config.toml
d_mlp = 1280
tie_embeddings = false
init_std_qkv = 0.0178
init_std_up = 0.0178
init_std_down = 0.00444
optimizer = "soap_variant"
warmup_steps = 200
seq_len = 512
train_tokens = 335600000
steps = 5121
Each number is 128 + 32 x the weight over its row's rms, rounded and kept within 0 to 255. Layers, rows and columns count from 0. Numbers have three digits each. The size before them is the row's rms in percent of the matrix's.

# q: layer 4 attention query, 320x320, rms 0.0876, rows 281-300, columns 192-255
# k: layer 4 attention key, 320x320, rms 0.0859, rows 281-300, columns 192-255
q281 086:097120164159012079165123105153118034165134085120145117056100126147179117112117155147110149082145140124133152118123103181053162146142115106163067127127087135146112082125163148131119211140139088
k281 086:153176108143116138149121117136097206178124187142110148169110131149127118134171111122125123104102127101151124168170170130154122094138121129077156180114149109123065204160160070161187084117101133
q282 081:124107172162123130133061108129133145170146107097115154128118130096129134084137167153127078125122136161138118110170118131103120169082180066128137092176099078217126113125134102080131118046110142
k282 077:077146133127095096113128131118165145139167175117106134092058151139153082148119185124098176093114101117115157078084149114180162100140126158134091151147121104092118107111142128175140142135141138
q283 097:142160149194115123158089158144133157065130158107145120158144111104138084173123104069117133130106164163146160126125195135148112173100136171146146129078149141143157112132115069131117100129162124
k283 087:118085097123168129074134122100081110140158123123096103139196100149149110110128130134135096086124153114138091098192101129152182143085067143102157144186132082179174112104080178140145137115103141
q284 081:091218098175111094139161106139093168099139132146146082138116125135096135114079125111091127183139129137129184071139148134084105166145113174120061102171076177102128067133123119148041077136128107
k284 080:147085145162106092088083126141170109120086161202098131125132192108140066126120109133111115121101104131112126144125150149174143061128165131145154189151139147135124117150102114133136119138142151
q285 080:137058120139053099134071124099100184126116112145145131165147083073156099079083147118147109098132166112199087153095149148192096146160173138104151111166122129135163150137120126170118108127083120
k285 077:111125098188150130088091123169152124084135100137116084131153147183078060145124160120138149114128085115112140117171151148170109109151102145133101203129092112174128149125131145120157180130105095
q286 082:116157102185124142141092139122089114089068143057096121138183112202114150133143155130131149117105092070066095101110160078159152052119139107078113109199200050180153127129107123131076113090156107
k286 079:121137124172168151170151125150157152199097114101110136134112132122161138179087079108075135123178071135140162126194109142107145124132126114187155168112159117147107167184163119128220093057081041
q287 078:160117136083106130144185132099156142128174105096115163088180119116090144127129164146105175163166144165020188153131089102082129138137140145187116128118131198093127116155147071129076139172154172
k287 076:164085124158156142109097099103162129162125119132115147139112105115145210138163094128106172163062097138113122158157104129151143123175145137102079139110127118160134122120094163113212092130132065
q288 089:127088168120114165108151145111159161079100180055137133135086126157126124119159109131142112128092096189096140114120167127149169179110131085125171122125162143176065118110094102106124117177155173
k288 085:098144077122130123134117123128112126153139105183100110140175112090063101109119147139192143134202080136161168115120115176151121087190103131062163167114032103121095137114181150151096064121094107
q289 080:113104143144107185133195123108104147097119146149207151118061207166137107076167150155191090173053199130101101109139072196120167131144115124105202183099088176112124148176141096099176124175118139
k289 075:120146151140066092154094090168099109132126121143108152149127164153114105162046152090154132108117121129174114133107178138098155138081095152145144084116125114161145115133146152140103103129135124
q290 083:127200135130157116101195094103131148123170092125105110144097181102150124178179200149130117093163191122139150091088038115063134102101116160074119069121128135082097132096140089136162126134167084
k290 084:126080144118138150053172132153189085126139176098142136146168145145118127162137083119163192128060154125096116169189195175155170152165141116133136138127109151085106117125094189134109154170128152
q291 082:164118153078117085179125145131049137212155138121159128076076138156144112134148102122118142140193140215168141103141076133097135099106096101119144133118154105146084105091114122119155110114110107
k291 085:161104147158071172150148119128131189165181117207134119145099158125123044160107160161068133083134132157127162161079133135126120115147113105099113094107102084088095112108155146114169097149139138
q292 082:165104127141158077075158160096125126073095171151125202094158130162102184114074097108120094151137189188114101161081146132181194135110164126121104148100139163143159108116161146106089117178127119
k292 081:134101120125154147143184133102150136184135130120156076171111082105119134130115130108163152151166111181153166078166149135132131127134130126095169116185050084100156109129146121113137159068113153
q293 088:129133125163109133066159100101147044105164136135084121120141191109058168118169123186122120167140203198118111088199138147114152173111135117119129206148109135120083106160130171035136141195162139
k293 084:173088177138138082146137145105138187161118117176188168125134102065165160121151155084137124115151099150128116106119117133172088161078109126106086095124108157118083206133069152144071123090178141
q294 087:090098154142147163095095131143088128097143117105141129140117131137144092184109149106093128139125105113098161158094139117153115116187133134130165158112183116146096050127160098114126183081123069
k294 082:168069159099123129137082144160152174100124117116101160076044111185135094148138113143120114133134126115172109141107076147085136120112111062132224132143112120152187156149115171148113153125116160
q295 084:175052104112126119111084119117080168095104147126182141158159156139120097064157090157088087097108117150176071162142166132179129142134089135134152193155069149140119145091102142132106125135155133
k295 075:115137112160171139190084202084088124220091083127089091150167134176117145083112143123152134079160100145158082077065190114183152157139102161120076134058115133186134131103120127128120084103130171
q296 100:131119148132120087063099141124142148158104084096167078201133138117080140148140154152126100143164125184130166130111149097143100156192147131084134103124108136132143083109141125113187131162137152
k296 090:071178105114116104085145104143162173090159129109119090111114086118131142144169169072100140166092136070139099126130129105207121166119085149130125120188072133169151182178173149164082140122167138
q297 084:118178113123111127105190096152166087137159104102148122129164131104159143086102090105160178108157136160086118067116043175112114148130107116113072151065119168155198128171165133100157167154156099
k297 088:138124091126163112076135161099115138117117121179122153089133124178095157110144093111170159169123114072107168131125235170125118117142164075150095111102075113082113125137127102116115147165128119
q298 079:107138108097135066110124111127085083097168093109144080134126118152142142098112096071103086133102145127138119133134162099145116103149109075163132112140121118148133158132093135130129107165112138
k298 077:105132108110147114146055125176137099115129182185138125147089116173138075105120087221141134128194105116091094096093109167157115148134122120125158131089119078122144127099118136123113179095161108
q299 078:122098083071114162074138163088134147124125115117171065094164118162187090132168134102128101140118131113199088137132185133148113195135150155157112190171106138160048194166110121144084125108106075
k299 076:144187158116161138142089082114094101070128144104128136143132110176090100143082132152103147141170124128129064094110112167180131102110164154105137115087140137135179126135155084110177115101173117
q300 080:160169134177099159119168140112194116141129174162111162150100190134121086087142117108184112131136129191186102119117175180155171184087116121121130159160103204102123086160113107140102120140126128
k300 072:149169114109131153140085139086075170132117085122108128120130191106119173148143102103108102149117094135078182122098204153172077081116154148135156096095065143131082134148166157127154069199131154